config.yaml
n_layer: 16
d_model: 256
n_head: 4
n_kv_head: 4
head_dim: 64
d_mlp: 704
vocab_size: 2048
activation: "swiglu"
norm: "layernorm"
norm_place: "pre"
norm_eps: 1e-05
positions: "rope"
rope_base: 10000.0
rope_fraction: 1.0
qk_norm: true
attn_scale: 0.125
bias: "none"
tie_embeddings: false
parallel_block: false
init: "orth"
init_std_qkv: 0.0281
init_std_o: 0.0
init_std_up: 0.0281
init_std_down: 0.0
optimizer: "adam_variant"
lr: 0.00159
beta1: 0.9
weight_decay: 0.12
lr_head: 0.0104
warmup_steps: 310
schedule: "wsd"
decay_fraction: 0.741
decay_shape: "linear"
final_lr_fraction: 0.0
batch_tokens: 65536
seq_len: 256
doc_mask: true
z_loss: 0.0001
train_tokens: 387200000
steps: 5909
dataset: "wikipedia_en"
Each number is 500 + 50 x the weight over the matrix's rms, rounded and kept within 0 to 999. Layers, rows and columns count from 0. Numbers have three digits each.

# layer 10 MLP gate, 704x256, rms 0.0673, rows 506-577, columns 64-127
512425453475486551434474531459500429482503524505490533463500510490417418467519506559537496589542517636477612484414420524476399496457518409520559544462546547522512457498627424467540572370472463
633471534535428496502537478615557464424543469636508556452461505528454563500540524476439547453471406536533646523516542543563474548484463474517494505327517621491418493507594483457506457529598404
542545456502510503547530510454502532438634572566484618485544515526522474512483524515440572422519478501436556530506491523477462536407521426524510528468613511432536490502539510553557524543582494
488471488518529500504556488465474423503511439525522457450555452527506590452429527502518647536541498530338454471402443450485524560499600583500542586480535532473409474478506537371427555484514544
455610528478461519490443470510418520533510482475526416584516529481519570481581473580422553616544520432491482528338540501533485442477452527478441498532492557497471476601537547426524484552550518
476396490515531445491514509555514493414480542514507490549519548499568548543512481587571506490534538456528491579490515490499525524463545511576493464569573606499433500509562449444535461470491502
450432499552438517486518504496560496481358525541498548438500522461605494507467443476418444476460486524531489588533573405470450540519512528472604480471459527478489502512484509588498433540440444
502531574519477482534446487502459490463562396513550430502525502484499561546523469577494604542492417471500470544397491498486426525498482627557551516478510411546476396511413563399527640476513509
555528419472414460480469467518638438496501545533552463531470641473546544496554530520451557503537497534499597511600466467481468494554509476488486563604507552436476594531464483491462523507409503
484479481498463522540563540508506453489531391525505438496429438497495516480524618427537577530522484518549497483456470458459368475507554515513569521481463558523570359626553494424515647473551517
471522482525558528430573484596484362464528436538439527548483524439428521413520542464579440508460617573492576521471560435565522508553463475556437540423462480499450439536488508467454507561512431
491504514402476572543498482534447455543489548452463387491538539563540531576486478490480609566532511484503490486600523560460490543485567509557577500560473510408431516410576422467484522507458428
473553505426545544487552496459554513616500552432566491472496489479430467513387539510414570551481484437439533449531497500477486511575476479570546504472506514529444636495528467606552468533409495
462412495549582496574501491464482473423482454502395522555538587589615409493546545465450468448469457549465409490445440391524505462570431505468426487493472516542493473558512549491584518540473394
399550441433576428483516496524381475500498485444596526540421466453577496511515523535492438540487431552540546520508486619480442509481607443569551448497512527401507486543476431471528461438587467
418505401534550464489505542503490495461505478446559545569521560544478546425502586444504544439471569533519470474583535581446392442513455470445469538443580557489459442523508466440572460596494545
489525564525545500438452564457419478451514396446506476438490533471477422474456561377549486397500484460526499572504474399446526466561478444584517512506559560531473536436451441490466515448518546
453469499504590514413538463455527507483568507554385536514586451417534533441386487452461472454447466493460461497433419538469393590553503565512517533527526510551529532508478525509511393571570511
521510484604582495369462513505527494403472479491501491526456558555560494507541502471553590547517510414528574541531477537493462530381551494625529491450462567561474430458465425468461517497521400
604551560461513483457529511507504527515489526557526517476511497392491445528639484545538452522474503445501504520421558485500467459418505498468455468530479497473474407433533486519546529466497503
502381498492535585503480491449508429517565430515498478518554620459496526516494528538516484442489488572489548532415427464530441512453437512465548495458516557504507539507537523502543559557496529
468521562492465497451486517523475454436498599583464587386462576520506483483460501551408577501474412525435555472505492543562412530488535544493455516502510498381438439546551566566405528446506399
562457461562562514498634502450516543435540507416415454476491451548493496426447534544479494470509455502384540497446371424422519526466515507471464496525519556510552495512488396582482508454428390
433437550536449318581474454483416448504487465541517465518508608554493506470531447532437520487487506528501532568533469521472377536447484483504473511546504431484560451499444492558492446523514538
426577437483438585455571515584461504519472429530437502480476618469501454484622565484505462524542414498605535496471454625605471476518552468517494597530460524579491408578429556527423526546500522
387552505450459474514490502463523450477457536557536527582473401458515504560493525547490556540383503514613485569514463446516440502472469454549569391520497577541442588534455534422412465413516613
415615527451383544435540496426529571525441364509510489520487519501487547548447498481477571487577456519374438550398430532504492546625553600543509539531456561475430441607514483597482458508449524
512574479526510488360432399600409515443507459502489474599531552457488462553548454509548485487431511570525504487488505476573550448542459471464444437497451442594571411484474554568450383487477474
492413510418440471547492501531439481506510555506501486438482556461455418544424570538456530506507465521539556421494484456553436436518550500429507506493513536541472628547506533429602478629527502
467452444513492439407540471413479442564532456529535471454438509496567523540526448390496403455594507515470572543449584455523522447544399454478506551573478538559564518406451472486549495467467466
594511414506495537462472495527546418458582533438522514528432496484617447437482516623468582543471415486403551562478513586508483480518535476626485503453453479496557423476481547529539531613443615
551489539454419511425432463543433546515487504484448413382594457462488459558511465509551431497545509510471500558402500406594455515542541507434539550549519619477557522567441500394478640555598469
427461512562501537457496406448446446514493488433509387543546449557534479547485530583567437485437499497400553506511511492537486473607542530502419508461496475510522546398437482495450500474505508
563411535593418561487557524509507575424547557534519598527484512462414424524470547517459441509538471491543490513448500542477565546493487527534511569566526506580498479517401523471467514589586509
544427545497531450511543410608477450512535433509441509451449495432512523522521451479519523497528450547496513447589556518478576487448412498528456482475504427481518475514527500543425501515495480
452463514492499524445572557623572457608528384444528501492556569531524470521572483528510522469580474563465446561555501543381425499484514504505518457466433478622470528461461509579461469476414481
410444472534525512489607587437482471506527514536480509498531563503534462569525582547396546434460375467435464523502559577503525573510531500561504598465525415607500532451427535581480526511543481
490456467373485504539512503429462513439456510404417443483479492520652530618546532568469466538509414488445371485433444473492528554611453426536480471493525517578476587465472541379496551554434505
482511579536443449447482604480462550505506514568590487496468453481448513498472489519458532453495511465435514569493540518568507525494444429433554396549465470476474514528418590559500527412466534
608541462453477483621568447523546555500542521452469510435454546559473568410461503489519535477482463498524523506595578397531469503645439561551444438384504483424519502467494403574453510410529414
479479575455516532462481577520454579400544431529508494488431532560535495571515525564453484450545537449484483510474451578464403401514418562501481575544550524497422482541496443533570433564532478
489462523590550482496503420528496520455503452545522520470536484545593475505613520452420556527435476505475499469567489476482495513480537557504522533490555610596402471556510537548609487555465460
504503512490460417455491514450487462555467507520585447541443465545491461432468507468454514510425548471493529537476464383535468452488502527502490545532489433561470536541450583473419421476526582
481448548571588618455464548514443559448468518476516508488480494501462584586529578529495443571511494470534458530463449532460506484483538528518539518478504568514541444608547553564538476499519575
438530464579512467432480418479481569546555507421420498511497642548610493495474549503470459553499540474462489507570506550414495434532589442421398598476581494567483506542450447487567427581512440
544436545494554575484424462420444434476486475474533439489487388588520520582502469523439574580508570531496462475624443508515445612517458458470533447487538503553455518552546513554487490429450470
513495358466466485468459429445557533562521473493505422570458543459510528526523423583548453459374511517558424505415451457467482541535639597464414494448366506460412490640522544583486495472471565
536545504518529578438527518492477491535491454525533486449457569563511514463525553552512485486506482472486511578513525451491440453505511521480441548506478449491418461568388538558521506424504517
485442469453557424488408478527447483572529460549511479542457455555564440556530543449594584439408494489560579566475499467522453426469566558542409491465554443429520490468530485555445552506579484
627515532517489438536568482424445488507483499535498467477490506455502521633534501575515558427557515509447444440493532568521543485564503486559591448535459534515415487511543601416562518389484527
492415413505535582437566499483481493581498406522474524511513526514470413477568565455530587536507483469542480511464475503479510477430398579528476542475553585428493476471465524509523533476516507
603392430443435511503497561507431501480563496502489512529562553410534486557490470514659547423527504603537529486533469486468419562514568509548514533464490514517476408512509545503453531506501479
424536514511477513508443396437490505431559486523514513567472523493487586540519550512396533436457480553462538488477454497400459489489553464507499423491625526482441588479538484660478495394646617
510493385485397520521522443579513534502484576455495398439499583532587590510586485544486487515503466572437555501513406504501523593386469489588380499514539390507494492463481453529507512419418504
501456464545610585519508454507533418458550428585538451548475466613537439483533539445549579465498459540522605504529520470511446441457445515500446479430455519458459498502524473459579482520506534
473489517478562519441449494538488555419594507566450495557431501547543525529520490556512406562441517512465533499458451528430434505456545528539529584482545506536536546578409434484559474484469450
545536476557516550480551468372459498478514508518622549531473467520492429618473379638466463433518518551404515510558524424581503423616476564404551477482473515468572606469503433557506482484548437
463456478484414524453488573497504492568466545496560417496559493481546540468410555511489520417501474456430432530589532477440507590551501528525412520479560440446378544483652475510521592577471488
558426416511515504469465515488445533519463403502429595529450493473482563480573510487542541523411474556560619562453403533580523468557532413564525516483508575537496474491432507462506548502430380
529462480402573514450551492536403447504427540466515494522500521515552390448504474449466522505495576538534567467506461486522502446569419458469561497533493449605514464524533462493476493500504593
540544488466526516397667511535468484475464419539556477462485525563599567595587498512486532524372608513539461483547498493429548487520518489587510469450506522513505535554389482546453505443378632
579444520466362514538558472451524522512503480466561596453500475517448504443423472532479427391419564477503498510513436485449458508477501467510464564460528440482473533509386519481563587496602533
451621501511564458541602424486435551482403529604518494584515475521520527548521527517518489483520472495532471496555505506462529494540472475494538492590611519429459546481605531516483577472450540
455451514558462526449505436439565478508527497525587525510367466471544468496632540417514415485552566552478603495469439466469529507500540470492490574512493449479495430482491503561499623462462526
448571518543495479579479510528554426489465544491428579547481492535477462509545502540515529561498508500558581512463456546524434501579516492550527531454571533466585487451480461542537516504425513
460458507500545463473493514517468548530600571482400555447510577490422619497565504494564425427485498515533471413548515425489473431517501500386515544486500476545511472428592465479489560596477530
527568418578462564377500527459526413606495502456494507449435510504489508531456459489593436507633456534533475509477604457427464480488552503460494505510512554489506444526599513484448655483488473
545515474531483549559455495529508572444540497446477544604535482415486441513518442534525500551469450595561594464400539501429407558478465459533542450405544462542391469522494440569463452507543529
435600494414487426497513558489430446534526549482445406467568465412568504494635563564469545542453492545433488445564570543555503545449479535517567429518442491494390438477428588523459444442457394
515492439486509526432523515543595507518541575468481448460331488502399505543599569506440466490394538508492523398516496552452392580506491550485526569507432504548471471443574490503485432385481470
497488519484516562487447527534403508469543529498499454413556521492569532525431464461437452449410427521458559551585454435461437518500511474541424526487536566524499501485510474459550473514532511
453530465464549560442421518542439530429567413461529543445430465469498570554513559510544533477551516498482550485495488492394503464473411550531549551550535474552400418479552573517455521484523451
# layer 10 MLP up, 704x256, rms 0.0664, rows 506-576, columns 64-127
510479491478460573550502491387551476559428538482423518424443486495528479512468402551560544463518443585484452488621465509451417441575413592424563487563599446488498484593519508486495506476471471
402525533542445587485543484412459412461498474435447469603469510411457508421483451624500492483525443543482491542542477480610474394441533532492483475512480483523566557477540551406561440382528498
548405529493414529521542503477519558455412618580511500448485585590539508488380513483482593458533552525510590555460436442490490471429555514426435513548483511470452503526512469483572541471395436
479598492547449496500516528480524518493466537587478461616582433515449533419402551524609461533520443547495536435454521437396431541470571412494570455480434486432477485516511457488509523452536497
535550618467449564446436499513483512498593472515399482555500477527497622530487537497430543556486420578490535565500569494437489495437488538521442484465424478571474393438515503524457563626534551
536524527514471510585457561455492557518430450481494539502395482466430567553501333446428470530553477614497615440447526516521530502456487466376502451489482480389505556502391469556563494468489464
518497546475435460460497463485463540428484565553463483465591574563569492454474374554479497449537495523590594476482501435540520540499575496534618425568510402495553520567443493494516576497532547
514528490590502542472582568553545522468451474509438425588605526505462428514530477576572401546551646440469482537485560397454528504428538542500517539464515519500604547550528388604557471494440523
493467546487402443497516485559549497441581574470464606445483562464588519536537351521504503415452440526455524581459418544549464383568487484431424485485540633474492558496647502472530482493530503
528467472546523422564517553464571575478542547553440505539423503409584539497460461562438403502448560523432635502538457504532547532555522568550494497474434537477431432564480530392521496620589514
538388452497511485492483557557529564466510670491497567448362521480507484476519560454496508451544543498577455436523447495443504535538462501460478452531395469459411507549472474443483370465477504
456482539536471565536451435469570434563560535500598485432421484530470545540576567462512517348394525533526515473478472538584461468437518503439480485452467501539550483484506540467435550490546510
551434482572435452565494439474462463474490582516507615513496534495488439404488497430456455493424488560536493402471502456479498435553485502537501483512540424486568456467492467446548399484534472
456480461578414478491531592581550505493482532467626484500450480448437491571612552449497602558543407495566526532547547487463427463586429547580550557491491486576524429575509484562561564547399419
490411421554525532560480499603525494524509472562476508418484491504518494581481374562502484483470536543434420492424557490513506516463478564494543512434548501497466517576499604365534529443565500
465514456525494532414520509579594525548456520523505440538451510473516463453502536508518418525552499529460615485473506480520504470461504479538481527356529489477456484513543482500536523455477560
425471427518524550469390466526486513539506512467449489492504432453555457418456560469449533470463538530611479473550498595536460482417548435415522496470565612521521468437560548502541537500472492
507512536521528482443483501534544482466451383584495485495428490597453483489540473504476618568587521536498548456494486572526509422523523505551533538594423538455478403562475556491554505523524520
523438529513504502423464526624541472433528477464494515357561377453544507398477496534457524454491490473459439526452505478534538509545502577439487608580442524492486474421552406409487559598609516
503520493485511570506570439470453452433475457516498575507480453398437475448551482508462467517467537559579582412539532455517448537513494538611500513572564581526415487458504509451513512472443556
410542382520505494460485554485488564496421553526467540425519525543546440525444533478467511482442557470405394494428490543470505535483448496565487458493484444488494582493509482550533394480529560
466472541378525541481509390520469469466533602452495551489445578494499564516538483469451533551560566392511513410427550527509451461464444555489432416441488531512496406507516455588536521549518600
523470471461444552536574464639542550447569428496495527491493483484495502454504513496493499507537536503548488526554471442540401493420457448584402495513536473527436505509358553506584594502389485
464516457550554554508538602515482489562561537444439521494588486481449538459490567566487511502488526515446563456423401547434583539486488508540536441409626450546541602515423481610539502432527412
559576546520460533521504516476558487508503558415504562527522487431501504503449525533428437498536526520496537528485481455512554498492447477488459517498429520522528471535519500499514527501547433
404502526431507451564423513460520564436425507481489463479465473415564480539523564474472525510524501525572431470555544474525481536473474541492469394511436381511468537499486525557486566517435547
486622540519444485495530508487488532447526504456474464505535407562477425542561450485499523551484554465492528458465484492525588525513476470431537472514520505516499444584530453450409538516565369
500461582350502499468442477513492488509438471497487514543580443419483504553460628468490447448417426494423443503533505527523464484519477427493511410515488546582496544541500538495525496461556469
396538483499472458467422423484392462409567391527522442543499581552500479552483535487515514509477494551492443555511421498557513538507460583498522419530508522461502475562597506483532525498492561
449500535521428547452414602402487500509534488362468533498433530594469498472511521432492538574504467448454414547422450520436532553437461532455450447582506530540463468527558482493491616425428573
540463515549613478475525573533557550534525463554569481506502566510473506473496532431422445489534569407450466465506508534578396511495423482464524459580390532618508511454511454466392499430480489
430423495480548501400466551469439686503515534471454382529479569489609401436642401507559483614549457461504487444517547484405535525483520474501582575520514416571518480454466492487549477526557531
491641511559478528463434509426472465465503390540457492497531455503442549551477444473416487429518549524466418518442556593532474458549539520515448433539514460471466463492485507513410516568440518
494509514523494536431542492529383548501458474554577469481532490513488523468540464458488539569487477435543595343468417487574490465606478501553507545519566462497564530449516485481515550556574443
541483432501497507516440532494451478533494499555564491525497423511507445444483462521542499429510376548480471538555537529533508513565519590488517491534472502518420482481582490571525556504556482
480452486565520549515484377538559508425487546451492522465537489487546544561534526494458462469494537426472521495542508545464502502465483475552487449550479506514469475616491462487499506531467531
493435492457534480473500532508526475421560550529441594444432487424478477483470485602480472466424550534474420460541397556516421486475479518469563514524480469497476446521518492519472471582452523
456461431571599476493470564584405457521497502540567452388480467439465597433437469457590452433530417494476580527507598411481416524533479576528530442515420480537434498491512443484543453545486572
388492491519529469496500508448521530475445511541492493490495501411520487432516576536495571530455407489515548442512514571564517523542470503561583478468429489501499432513481527469392530484509480
544481548417475494415531454488384575426490566470545440533476410456496473625475460551509500527550634506517513527527542572538519453542477533444548503531640530479453539455484488527515543456450525
535522387496469542516514541545457589469465615490505519525497541453536541496474541492549574470488499460537442444523528539421527483464529456636455583575557424471436548523543501439475498570476511
492494512482524478540486584485528545562457466459568510496492472442566474478479436518403484510490465512344540438486498525550510524475553445543507522536469566480542573530451538517515529499488527
505568479514495503537567500547518481559461510481473432539527495555529486527445468498468483507510529538426439474501549494508604525532479519425409544515496557512401552527461467538471517629560484
467519526540484438507501533500507484600439522461555490559539450472353568527500571532532565529423509470562429514597475431527540620503478515538526503511561489532443562443476454480427505488545478
385533482498460586554480436580505524506544533456415520537517520593442445561467445398529503485456464541487495561474552454577564416393501578510513517448510562623467499529611467578491486466533497
523471442504494566522496439497393486528490452439468417532525433548525586518376447554498668449499504513435499424482501529515567531561516504554545568395422508513448441376410615414588524459436504
481445473386540480477588563429466515466509446493469511482480438547462547483669461529550591505517549486593508406505514458541542483491478535458508599521563470446511505348520562500480499506559492
461446571511589480583539554477515477412478577523537447518511497544586445468504506483588465472535537574532499553512444505392415524547535544419556406483525496549561582518456507453536466480513514
481549573520458593492475535494413564510500502428444545471468429539461567477483497568519504534511452569580612476518543604457545587557500497428557509431456503378508511440462497503478542524528495
468504488483497481484525402428533481491575437597542523484502497474380506542569454530602495549429484462554549547445439485535510488585459472526502596502465504478531482533565488563478393519449525
489497545460473536428523485498517548455399521402506479455436479502426447502517643482531465493576513471531493460511594530476476451524534497461502492494448576531599588494443540578424440549448530
533505494560503481441575444444536481507437523534407455507595485524526479508471528482533518405472516546410399429512560471559548373528487456484527439543568523517551443547470430414432491478472591
510514462450595501522550418459419462395486472556479550465437558476490403428549530587414505509527578538481441479467502473470534439455566402478571535582531446510472427509495520530516472508436444
543511506450528490482554476608532453591537477465457650511540594478444471491558486458576548447447512526481435504466376516589440506560495589482467505484591571483473489485469486569558488414540458
527503519523486481524542507505574503502380499468418512585521461493495526489595483539478399513515556443479495513458462596451505604528495429567504562511585523511395566614417526584520577543416495
610583521522470481580513535483518438542495542508566539475450488584407539617534538494503394539515518523520586503476481515538514449434533555560398583561457454487441478399519532455526486549410487
512478474481421474466400451554534420538449485484554484441401529546523456464521538585458527539515471521549513469456538581487451612468480454625575435567458494388459464503498492485639440443507447
526430514423470517515438549503499478488498526496485392503459511569545578527482543527503505419577552577426472538529516511498495497520564483513450524442516602496445507507607481516393510514466508
415507436400550527424425539509357491504543558516534493515512610492539545490470539468570478463473483359505472408541560532430453513470417494448480506539580492548457422493555495479445525483500572
552513492525515545451496540528501489507561498512444412450462466597507514514440488526526481511539434442506504510501471583550544566466580467510420498524575537510482549543544404472556447577535417
488527512539439380397467564579525605442605393546525492511656551479591503462417494453447538550468495529458420444487605465559473540604546440440347489530491438521472461561516495457474472554486494
496373433598443486564511454475456431481478470530476442431484482388499474488499520467602452510517430506571561400559460347500541489442555505445481450578533496491568342474515536474534560576488490
455418499562535534519504468527410570515497494486455414558573440509495499519366512552557604466501404386512473503564541537502571397531534505562561506592483473489550497487500472503458576525446422
471520523543419449490479499391505540458452484513445483477427618485530440546423563474432560586556420483530453452537485536467534464426482475496494443539488524565534512521518447472407516607508496
480524424526499566455415489546494588441635472467479508442494425507498569537593470516482501577481571511453589529519558589491497525446459432567482596499471569420471484439474490507511513500554451
523559512500454497538552587487618545599474490442489480500506436479483570561461480524460546569373454406482461491509494491473452576467556482560525531505561505557460499502488443554479517465463574
525485447455444566456488581520402468538532506427392536516471469542455681504491625509547536517462450493620436497413505507440449479526515554579550647514466582514521494430446541542493407464453522
592529493442516484486527530445483527456509433415397519562565459543530440565428445484460472554517532497510445560460498490514450496456472467443485497550530472465476392629440432394471399484542509
438457535507441472549433469452506504575466481558534481488465447547450477503503571481498449487514452494452508492459470533413487542558456562483470469409563505505470530502524519466526470523626429
503530608576484417535539486473481497514456521497499475418491518563509484502514575520478468566498535541471487462483532519498460531586524540542422562553482444444428586465546458459487527424486456
560515480502536464508614443583456565470548511505649496447552589487500541615464475481546595509442505494547558438436571446510499439634487512523516433539503435559429519540554555497529549519464527
# layer 10 MLP down (transposed), 704x256, rms 0.0628, rows 506-576, columns 64-127
478506458454467519507478447521479470501497559513495446489524402587512459470525507437448487417609648486495502443517468486552586480473478510481494577514507473484487439447465523576580507467499503
383561487467372426508530466529485404541566505541476593421438492403578390522478497475493517452508500499498518508460378457426560457481532462435543543472495464561524457467418479475527493437484486
454465522585471357412437588458446446505579425521488595447556542535463460524431528562457556520510418500509503455485488556510514456467486429506556573521570522495490499497535552503459570516505499
559540509497460500536529559570408537531556418500502556405577496537434513491551562443531568387503404527589515471441469475535424457444533452450541463488460442535515490516438602480505499492455469
473488494522534492510474371525465509537469458555493492510481591422562512443554482423460581488632526611490547522481443405506533439485500430481442416476445582416500505527486565410504481559448537
448515490498501449456490592574439462542511525473440467486489465459403411503418479514561581424575515592480555467417518564534537473429551523470536444532502629501472461516546562440563546547494427
578524451626553466512531433420532501452531458562546603548464546535513504452506529487491503554526465530472508493506497542469540547557608504491476461491340423436483660495484496521502428492552470
526488547504467557539506497437508527537503452488538529526478595528558492393484540424442506452502431606408525467492575566462488540426490471455468546585446439597455502605554458569465487422533476
544500488554466603500523578522451498485468529480461500466515578574526541445516507530511485635451564477443467532529503448502449561395456364456490484534457523474529466521471458480549404504522496
563449523504468506450460611435452515444527492515505560519525520507492583579499475463554498545443491441564481552512479449431512470493572500479485540498534549490599534430480521540588471454491531
568601400514518394483552566545534583479507552514557407491462456535490515513548489522488580515577584519571473530512482476522528539470404429509467490546446452502554531532557546580466421440578489
430449559513537487530493517526497565468522516517464484532560528521470524479515601420453546524549537419522469534498447450451512428527464577509485422545585515533503533525538541584533484451452528
502530580536449476509526475579547543491551466538333566503491467548529553493438425447565450624559473455509482541458525538456534509426506465444575602550548573526496582464536591452438533458491518
475457539534554412516422514531516559527520507474509548496526476508468595532441491487507444502587411547552531461583480425493407386488497498530501519520503635499430503378564494576466518536439486
546427544469510559542457477488525409377452433501471500459479523541621557532474474559528566465477568547471444496551450473509485489455540474459411527515430532501519461480502536418522568481515510
475536512528495449539607447504441451520494537551512436559519501493501371546501468561617555514540416470466557461445521489472589491526526470630487509531532535508554557569439469499392505487573511
488542548477453462414505505509497503486408556537428505540444475476500528517449526502470471539500515627526524454544541555485449482523537483476506538554493420502527448520496501549433422492468417
584503577581523445479479489497521569499471551506502465509523524538582480560483458531495479482416513462439428535592531517551498400420529434557463491460492516453479485440492490569540499602493558
423543496426484489464480355498484543446579499484452542436433412492499460494470524519470488515595512594512443531499446514483484508550519467518548601525498436613486463421568520511484531500510529
509488455501491487474496475520509570506544531547456526503517513529494510544430450531570515519508510484448479527490499520509511511419453468420531497486378451437448415561474519522528462488450535
527450508597492471551508514525473514478530565499502512506471413392634540398409466519442485526456534495532441467520511532427454522460538437534493527548478464477493465428508496530436448532480508
448443532389518596501474431444481586501549516475480545516466552531551503556558470493505537507500537573446467396413513537533595458531395588511444524533553382561519467453542470571539426525459550
528419477461496542488546452489532492459515488467476577484491429588518550519324522539509469547473480458372589561534584457523561569508478429541425483537518471502411576489536503647615492469407472
492406483555488523537547543439533470461514478557602547444531531416522454453565572514461556405458518558540473449484501467502507539442466518511490516475406536614448505525577475547441456535522441
512452495419457509635512466474423493518557502513463454509481436565437500435455536437512478559498535460517488503427456543426534577470543435504434493542523524466530492426469421487475507485645539
593603541545466531494526517551549526571477532547564480630536479542446526420575523506499506453468516511522507437525448461502441410477486412499545512541508537576428595557431436581490560488551494
447437478458485538498517574569506509445488472433506559499457508582558459475533477397539510430465520533424515491477560540497461566464560533565495471443535566457496547535523513409491477523596588
439509517452518558512544439509530514411538584485497493525412499455497468489419453456469504458550571540485535521457470497445515421457507499448506582465525523570502514499564496526472518437572504
475463497499525592538526514570451466558505534447592461503537555403420469621516484502487440556418545431524441430467504456438518503493492490463507460413541529493561520485576562463483501488536502
470479439579473622546429448569498415537550494499598588492495593431476499524545455546493404488521547518491538449548468495543421418570519504430525459490532519580423538551582459504510501501483436
472611530493445480560497536494591469451493433506503520519453505503421558542511440538545487520541469574568560444473606443410508477506528463489457447599536469432569502450461517561618516377494493
508539524557585545495563526502493460488527487477546511425470511405522589460475415595416488456511513482409449410558475529507521500482540526582483537533512510593509553514477464471482495525449474
499440481515558591542377484518563508418457565525531504442567483445434445522518533490419382478514496606526524452430524470514518521485483619466510529466554472501455448491468554451586522524483544
479552460474530531454439522564400404483478480454544493511529562577499502507501463437517503483497463483550495472539564520419558515542569485487462394521558488499524442442578379574518450506473544
484515479506528455447517487510574517480486447445498427492483503490546494533387481415456621598531514505547477421514442566591473578553499532484490482515488509449445562497526526556498455481512500
523379519494583501520479543448487475532568570462622466473479485556596457483570477472410507560455483468535474526519550457510434337523455499519457474508585568488589501487451479538400448387511484
536494463438477506462625515502458516491445504417470586540573614487497490474469563404496554505536545487496434547496496442552435452595519459584541512542452472532546605509544486475553415519525558
437461520565522441493484559633393542438510506499563405458432469628499509423536521518520525545432465575478497518438549411528437494464539562484451459535492511487511498514471522550514509456568506
595531508529455601544476502502548377564532504461505459459452475451474541493500559457493473518478556499495478554537549479448549502466455502422501493479506502467496497442541517478596506484496461
510532464550497452467490513565518355508522488494514543499489510515453523493570466438484554544428447510572464527472545514565574613447525432554602426575488556468500537485519424432430513483491502
586556545471471417359517429554524531496441504510445476504530514500522551501566523579424496570526526543550416538527509480463487525540491438547476509589459528418467517601546500463535499562479530
486492505497501499427481441485527459570548572559429456472469501529538547577503382523486560502491534468593545548519563476457512515489443548556481489491529471567439470429562532480465580559567487
597547494448473525501492456457507509441512444462440529479456607516453463446542516461483438516426471536492589526577482531456519504505476444587520450416444521471601446453465531475435511388463445
476428514468432520467528472596570394462530575426467560491500538521568475543477502573498476558521518495445530511462615460432439469546509520438425473489561473456520414448447487566482550550410502
452533531579570462548503559572454539504461492493504491457517432557547506445490457540595403508419508515452441466498448490464533534488501466585434599484588510545542491393500444528526489477483448
456515450560422483546453546529553505533520496522516468510532517454547531465485493415498467449540524533461466443500492490512533481506479526528516454525506465528502581447492536532428481603474564
534446422519436505472495455467575471514574561453557461516539494398484519462496535409502566610561489570463555420563414400476521511600498581512476555475561490540400519531517480503450486544419559
488595526501530534459505507564419540496495533476523555459515412551561488532545487421510389455542463460512559504452481574516539442485534492482526545571491462520556502468432590517484523469440595
392471517474483491481522521458518518477521448512454482503489477484435542411523464537463549428529429455551501502446429500524564429467505533532671525452445421520517472515564527421447545388492391
530534483431483522554401552523483480461439506407450424638454409551555426465559454537525527567620533479607509461497553504459582546548520528545490415446513519434487486431509588500564503436480478
522425451553520507415511583534430457522467454471450465494451499521542581562475445573423474574494556555540519400403418485459516481492572508550466508543465455426485552591393528505489496514490500
412556593473496534490502527548496423517494427465497524483421492547527482507487472429383393497539536549448493543458558466508481500511440458580533461454562491486519534506398500487522501591537399
551535486441574460479568481457552533466473502517482438356542578478585521548561527547484454538445497521556464523539473564520491465508562582452443572448487519534516409451530527490475483525467546
467551564487573468510523472477523513479473472532563418538554452535594496516546517457387378521498450582524560448428535553619509495502598512504508440454448470404519488484491517494555549449527568
537542517464475534453458462594512440516463445473550423486509421397509473453506661547461470582480492513522497437480526519455519424469473532492495492487494482514574345473419542548620504544468483
455531546415524551534470546591530487525458410533543478517557481516473572411404481470588545545445476368485526474455516490547549423578417419504522413456480522412523537545559480531402510402482443
502519420430526497564525509463483492499518522520523588486527593480524462462522536533359591560549502552381545465543449465495498545516482525449510482581602482472424416408479478456521591556484443
456564569480577506537487427460477488497504453522499585474498503481459422549537457519478478609468471491556524514482489448529502484491497484508537494501462453541539480487397494537525524505532474
513469451505508487459546522477473615512456477489455510523510544421529526471541446568575495525547496513550567596520537505557452490429497481460546460495487492520510458564506486399460471542475420
538462521462500469383571451463455527458419543509547470506502504418489477424506486502468529479581560567519522478500480483476447478529390456537579464446469454562501422495452560549449539481502578
500493512483563454543456538474548616445400505539600567489585534530502498569487622536397338495585418525570475542597534546523498524502456530528470529510453382501493443501533525405514520561506475
559536393492520477595555454541524473496550525452615508325555494487538462423374572556422544501512604435433491522468575525554575509493500456553514500575602465409424524443499455500543512510464568
453578422524506473503489421610442538491551477489500498544446475540427498507509469468506509452539465363508551563514473551463465512586453508455450479459529523470495476486476489527514483524511474
512491476661489540451499465538531472514439504482501607449558499479529507466523522510456474529511445483520552454525489471484460458494437495491466468424459502539524562507453461510467521535454479
495533542532529499425525513565531448579426507584527462515440521474540444535504456431524512517440408570469519556440562477505521446389419489461463477429459480498517562514591504540416594511559457
559546423563575536485502462473517502507563405480496491518483522411514459528481482534496386512501461550496504542535432502538409492469482494507474483478532598423516452480516513496514527518545435
466536496443488503536476511424485560496495576637471474568455495571365501477555537557504481556414448493449538502563365538459520530478512640651492534479384493496540420502526485532437564537590519
455521495563545450457555555493494540494489483385571485512527537492430541484657484500408460438509532530486412487458565578516509525384477518514431513473508522563530532483466500430516424585574441
474501526477446430556525588492509463468439513518513490488456455524406524597521424457507563533486463455434545440488525569559483462428531490519450626539545490376469400541492503453523513523560555
403519511505545489489493433491556500466505528496555470495525411474544466431468510547490483546543517445528563541493490479548507456491555459503547535388574488501541586509509443556530577476390515
484522569488545490480525478442557466527475444588563483445565478445405517525566539447427481487553567539489515471457497520475470606538560460504451534506490478540478466484498563433472425453481557